Weights of a small transformer language model.
Size: 8 layers, 5 heads of 64, vocabulary 8192.
Architecture: LayerNorm before each block, learned positions, biases.
Training: a variant of SOAP for these matrices, 727M tokens, 2773 steps.
Each number is 128 + 32 x the weight over the matrix's rms, rounded and kept within 0 to 255. Layers, rows and columns count from 0. Numbers have three digits each.

# layer 3 MLP up, 2560x640, rms 0.0505, rows 0-99, columns 320-383
027129140087112144118097087158071147139118137086130137144099166205155132106147143070063122160120122170231159109064141113196110139106134073121162147074155146156107062142203119127135109145103072
165097102128095189160104134117133109091151118105101148144145136121099148108107131164136154101109166136156129143086028157150192129121146122112119122140176146165143124130165135088154114139139113
174195146090149162119153108165154141126110151071167159086166152109110151183148137142082164156066105180122118162136126118159126096141104126193100115124136113096174137138162105099096144113115118
111128070143189192146117125181109142094127181181142152060131112197124069187175108162180139138128105128153136140128144160134095116092121132182055154128041038074095121127151042154167170082048097
114106159146156198093124142146177132120105118056072156139117153093137066113136152165133186092175109153134111139105165136116086142121143103121142178106194158145087154103184161098105145111127196
127109129194087099147143110102130142123108129128109158132116093152118107188128159190102133188126164114094123142165143125080111155133153017210085128094147126173119134126151093113105139156142112
173138147111159132145102189165088167124138115124139144043128115105118119172116135124112159121074153088101114093140119185115151095091086161173109123107130172155183104172106137129147130160102122
191169163133120090180144115164110144115115134121118121106121093132063111146169195113058163166081120143115139121124140125184113085133087135146133156159102117166075177146080062162133119075107152
120119159075143123123059103127117108101123134131152087092137115190172102062101153168106128114122113102143137078138187135130140147198148108173106143120089146146116159181187130161130101113139127
125101165154158126116172076094153112098152143161049106130112149122107110107155118178094210119109149115151138124166111096110130109140086085133106160114123116088090186094131151136092181129218153
080080147131081136100133132199103096120080138119167110134147104193132108093122082131119097144159104167150137123145105093127125180128145080101118129099149118116105150127160119138089160145106129
107168099156112190135169123110168130117159135188109191092137103079108106143103112161168108150128146186145133158129170126132191121168089139137126113113148131110161140133127128139116085174147094
146103115103125135102130142127113137124074096169173073106101139108138142135113175095159055125170105136154097102138099109107091132129094091095130110118110119140115054145135148086158129077089128
166120151124083135091095123146160131135139167092113163125112108126101109087101121128123144125137137121111077127184145126167194085172157106155146152099094160063139124113140158138098106058096134
042094124129079118152150150132134107117098144141159110079151120078132163119137139166103159137122193158098133192101156115134107114108160103137140093165149178157115147166145147144125116076133106
099151115109126150108100150172052087150143152097065128207116076131138035175126031113120160117153092110151157092086137137098133171117164202159126145116155123092064103136160095130109076089227163
133109069146108121107116081127131133194126127160122166194115110144124115098138122115130067115137129081130116128090069114125182180145192133162098168140090086133147090107075136123168122115176112
095159207144168127161136135157117161102180146096169155158193117085101143098205114133138172155133129194110132154154149135127149112125187133150103097127136168139114088168091106106121127131067128
140089132093086194100157115161092144153207147147071113110142149167114165103146096116133143159139090143086150131132076066076184206134098041140130127104123109143111165064096158157118119134103091
152096159129112133164122163127128103093186158167147148107112117116133125140087097092181139130151100184138211117125174169187122124136092131176137142138107136092140084129199099112100174165064106
136146074173095101119075161127170120112116129135101136099127092080181103142144131122099101135116117152159170202192127136194202145084180136137067087110127184059059142146110146126132084097173123
152176118111149127138103089122134176132094121100149122160133194127067096121185066146151119109206137168089120081085079115104175140147126076176151183141093153119140098158167179121117101116134195
121146151132106182182147107165136142170071124110129101121193138137071118112121129124153134120142195088140117128068132143098164122175158103203193223084098082089103127066105160096139134131150055
160146129121139155139150160132123141081045100105124129156122117171125107102146115132138098133079164173111139090103081116089115102091177146126117148062101071230191172174158125092072075112133163
097157096168069115079120186202179144223178138097145086052152057093159054132086142168142085118153132142150166156157133089143159154092113129120082172144156187183108097080144096122131086157135122
147134175158112136108119101129155150129202136141068129162181193088145146146122133175169174083112161104177154088152084186151057108158083214071064130123113100118117255163114088091126148100086078
172125183164162100127173112141229126128118168118165147116124056154084165163108073174166099126108134092113174137134093096133156138102136128119149151134092094117161129149171125103173131111143116
124134172170159154073118110135119136105118142099107142148165103144126149145114133163193169064132132100125089157129106157158094113153088103113107123134177165098107122096109106136180102098097178
152108144083088143125110098096145153126146092106157213140138132123128116100146138117165145112094147140119122167079098130109150164118137118126135101070179147161093126181091124143181086071107158
111136098139106128096186167137116123131152081113162136111116115140209127175148109146135159101148193134139132098120139159187115171115111102082158189129161128124178136182169102096139187130075125
094099199127119174113114097093135094117133058090124110181144143084134118131163116088168130133085136096111143108116050097118102167241111126152107170123125143140099098125111121091094142111114190
148101118147140135125124149151119098101120108169160120092176104125204119126128099166103155094165105172090080124147179092121134165200069185150157156102093112137166127107096099085114195134184180
136150152195110068147162093167139127140145122138053132117114116168124139141164102075147098097079169138174118049109161120090099179156178110088133103077086139139124142167136110137152133145139113
197118091141141086090151184132119128143140154117120097157044145154156174053097094113128137141140185160145137119155113118126156184187140139155126160127132119160109109078126153121150176142158163
115131080121123081111121096064131113159127078153142084110150106082122135121143137104094102127099148122113105090143141166133096118169124066129098110155132147154174154129084164132137097156125099
111123115107116137120156095147105159124192095098119108152115076137108125127176106107155078128109104160144129122194124114222101116125107079083198118133140132082142089044115178142107083118092101
143198101111089102110130181116133147175088128082106127064122114129130098119175162087134121067105104127145166141120174126087151130091118091144101146146074198182106095166181072126133131154147115
080139135148059131162103032154169132139115101184145136123166115201049109105176065126140139126124164090129151040132138140176179136053095119132163157171024152070156226214102118123121105093122103
107118091131091097181105167113163160123140105148065135130139113140156120095096174156189142116121138155113114158132101187147126138197063155082127164146143148101160126111080145114089112140105155
194164131108188087117130064122153157115123108138095170145187154147097150121171080126081192145175121141107092180144113139094131142109122169152128135125142191140050079115103090064128091132083099
089145122136133144077139103145130175134107141167132136190093191120104123115047134128107074106150125148198124086145125134171088135098119072157083154129101153144111134135088134152115118097145085
145118081078135126122048142134126091147126092121113120066126093115081107144167080081062113106158182171094166091110187242146101094156109149105138087114120111139115170128127145117158080116098098
143115174116089134111116134109207075116140177192118130061105177112135143101118140140100100137174077108166148166110147168197167042157090170163112140086177153122164124155163120107072189119101134
104050149165125109097157136178144112135086115154064108173073078149103096160165122167090156113163117127132114195183079134138157096117106177190123124126123148122125071115106210114048142137142128
160134046108150126159131081175126132107093155146166118119110088099139099125138111189135128125101173143139205116123128135162169131105154163162156161080167162106108126100117175085133072129073139
204134078089048077084126163150124097139132215076069147113074157125139140096233150102128186110138161086061024121146155050108125149176165231255211183125084067115135131186048066132128086147113087
126069138085131122110134171144152160196080133104130104145084133159126135097139178105096106155167086124130126137106114082150100104126107098188111194111091106090167144133154119142120164141172115
167063133119144070190108166094161147095110166118146105059086108187141121110059124090090083135139115138037082121067149142149180104139141106140199142140132133124163167134094120173106095108154139
131144122113170214176208154081175093120166114121146086123192164121185093153126101065120141126119071141141167047200187144122143148146143095149062123077171154096168172121112180139121129107150107
170095109166045117067079155131099132122127141057187165118103177158156143148067063156131157165182133090117089127163130165106095193195139128109114147150120214146160120187142127155097210200109161
106128103129102148121136117167173151135116134186068126149144177117136076139127189103141123117087164139117134130100117166125148144090153140172095112155067170093153073108143087102154084138074073
104054012118129116068104076213072135138079068156128128105094168116099156114083171203132088151176097155103122139152182085135182179198115074086132124127094089164103163075086055145164088120173090
094157087196109142147171112132088125121115153159163081123128139128173130087159103139140128157097110138112137111139143071100145111150221144145119118117147137196127123147104132092096148120098133
148136154108190104147152132162040157172186103112116084130100104154125096110079146110208082074153121100092157141133092081132177101139160094116112120128155126187147107128132097085089109151121125
102170156073189083178136190064060138165152108088130057084186076104105152173081117091133115122174121221114138130158135106199133119107143112177148138106120151058186120156165099133126135138184108
156140144090181143140109110132127116120102138101127083098159150089158101129122173199169153098126144119142168124148177164119050076123138133076119125082107083124080195142103186079127110082115179
176112169112167147136104051145113086112183121099118134196097105126148159137082175166094184131117081145154113118156096174132146047122114166143144156145107111144127137140095121147087170145145069
159048157174122151181191125150068106121106107137075100105115127077101104152135082186161152108138160138150069137107136160138110123081128120129120147140083135162159137103136159120073171083158134
085146139144088120108122147124154059162135053138175101109083184131178103151083063146165102061117208135119096165176161099140163117113120177122128121131109166228125118095109127139076180146109136
178145137129187109173119133169140096103101184095163182116091073162137134115121149103159153148086147134137126093128101163131157125077069091146130129109201133115098115129069139133186145122149125
164115162076070085109163140149139149185147148067171199165128238142118151132088133118124167106085148121141026161160089146159146079111100166086131036179130172165114178081130143144210068110150127
157140119167146078119116107103127046126080122194156157143143139115132158124169119104148133212146135123107122124142126184141149121171124125141129112094117145173147156110139145105151118092151152
130072110115176134129113077089161122127192147148123161119140162069080090142149152183120146108154126140147132111140144139050142097073130173161109136152119157068148122188117109138064146140095182
091099173151136122131128167150068149082055095183248151145152113081051125152127178192118136135078185064159089101106156081207106126154155149142059099117132171185100109102111078157167131168163084
161081135076098103124151120065156151152082089142138157151110187085183139098129144134128149094135117093103151119122112149154055098173100155104073140123129093141114161139140097087204109139095122
154142119181110155114164170068142085152104110173048127071117139130129075092094090135156181116142121083089165161109093107096133147112131107113189175121100081124155088141163158127132158116050110
067121136181106126121136127104167120125163128085081141132110124171136139144174146084117165120169158138075150193053157120112081140123071138139095176148141133137143136075157115160131169167135143
131166149123152120114116158068108147093125195100163208120137055179096089045105092129134099121084129105061142162098102097128132111177102109150123133099164130147126195084159096113167091056077123
185142102137106121145135085112128116162169120138166129150148128119138191134133176157132142201135064149077135110158085110157082095139167112140152159101178105127123153167102135054127115098111187
159124154103160119084095152154187100110113126106180071092099103108162128099149143160115163144136090119081052110147184146136138102067074196162151085130142142098115114161088090139187141152072135
068101098099131132101133094147060055125086114135112121136100124123144124137124103149107129132130128098168127095176165107158153092091182118152157125157086105174064130135157087093180137083130192
107131088142172071182184155102096156141118158094099158163152232140199125089115145115144172165160113119160080154120164119114131169152101154155123136161146088077072144069091126106169141111102168
113157138131052168125109120135124133115072099143133224155113138122117125139164107130050145125096093118099061182110168130105170109137073149166119120147166101127093184097072156093105168129129109
159143121133151182138149094145112176170110159121079126130113122112171076200163111201110089206130102119102242096102152121140098168131114133148135154118096160159126125095129144117082132130157064
177113121144158085154150097094057147121138138141158114158148110169136104143134131174117163147151170161102076135156187154099114122092102114080135127179156106155110119122123165071135113094100094
076107082106132185108171053146165154159100142148113123151098157130141138145153122112079115081075112084137126135188138116133130162171122176131144137119122145094119178122125107151154095164154111
137095117112121078170224097144151152143136109201138208040116136141114095161141192039123134112148107109077156124091114150131086125144164093152137058103160135206157116132184113156165151125139131
131195101093155119103079175101107152101160163142115184147077129052130066181165117142115077096141117134116129138133093155106192110147143070153112134079167118166207161133153140065144075156126107
145044115130164172149139119102201148125136140143208105067197162101112093109091110107090164051132119101159127129086149133075098157142111119072124162191067173100099119138142116208146185137099101
124192094162105112159118080147116153130081119125095133133132069141091131131128107127218167108116152123162157159088174123137232136116145108129136175095154134129138150078180151103133126133136140
179159121128083126110075085111152125110104161150129122155190078109091132117145184131121114146093111083191100134105133140203141187095124134129116070162192123148164092139137159213164100130191114
141116147081131125146108112184124119135124102154089132110139163103112121108141127112129148117123093067148175087118204085154134128159170127184183083205156197158157122158176078098108159157136100
160148143180104168191076095177127057150092133078132163160119088157129122061198181154215135144122180110098128084131118109100108132164146128057109147165125078140111157124148127140117155139192155
131130109178087113129123131145154122117170146106097130138151106129101132123140182130080162146122187112138129088085169159114123147129146134097137104119083133104126129185120128128122179126155140
202100114097127127090115142091144093149120158149089152139158123106131136115089190139124123140096129128136133168162134105151168173142146144159120109090086125099151122140087098106133132088139136
130192154127165120179141190133156137119183107141155130151201130153124146156100096077059105131128171163156130159111123115099115104134096114123172116121067126120144151180066152106173097093096123
158137123140114152102113144123179118072145100061174090080134136171122095131158142147092144092157128105107132126143171137140140113141118088151082089120146093077069133160130090163147143192132152
130125105102119109128150117103094138139099190143137117128071142148103144143110164151166144112141154141051123158127177108077135118097153139125098110074060132119112110159096105091126146068078100
128125171156142172113112182102074093141168087151116123062090199099104125156160164170102127143127157127133174170138070160079128084108118150149156125110143140114146118153137076091153176109104179
140147139075135104140122096194154134137070146071150148115069127141171109147125136144142065131155168150115094103142047165124139143142106154077188144108138110114137081100157162108138088050130130
166140122169100131143169143123150117110119137174167136124150157102088084121135121159099134069140160143106072097132130214193121107147092142158136143088112147129159183148102090075123137086154123
083208140178115170114118148123092130121101117118181142111088119087153121101134104156207095083130135170146081135177000111075124049123158132136064156130115146083152102175114168168213102115121120
085136133140134172108171142152154165141085159076127136110125137105198128192175110131133118114126109139119144109164118135149112080004106148107095101140123172158157121128123125145112145147165135
076149094115131135113102132141121160157199117191115145146158140116133134080087132138095126157105114119186159106095186174153174084127103131109122201102142093164116073103140128137156093167192133
169117234082153140114146113182169127063094107150153170113135120116185100087132142117103155119111115089097107110112155157137107082152172126098106105120039119101177169150148117158169136162175124
130132179172165065188107138197205122156089027116102143152151108092167123110127109089136143063137097141096126182226149138096166080098171165131104127190112126112138114153087107131117117049148136
103183126137112100155108114065086122087132143115118129090107123179076181092111136128110135140090134114159073061119090109117156153177167134101083130113156143119117132118109167070134086169134047
144128122154124161085133163109133154064199187184092123147055125160098127161112183155103137116144111216143149142119130125088117107137152155146113140138109112164137109103080114126130098120098182
156155149101173138186158133077199142089135119194197148133140141191166118175094122172053120102104076104086111151186093156105163081128179210125071171166103134129140132120101147144106135115098160
117105114119125130204117184183200095183096129000148112110139149138151123178170126055154142133136081133105099067093153128169090127118172145142114171132167130107136136115156137152153120121115194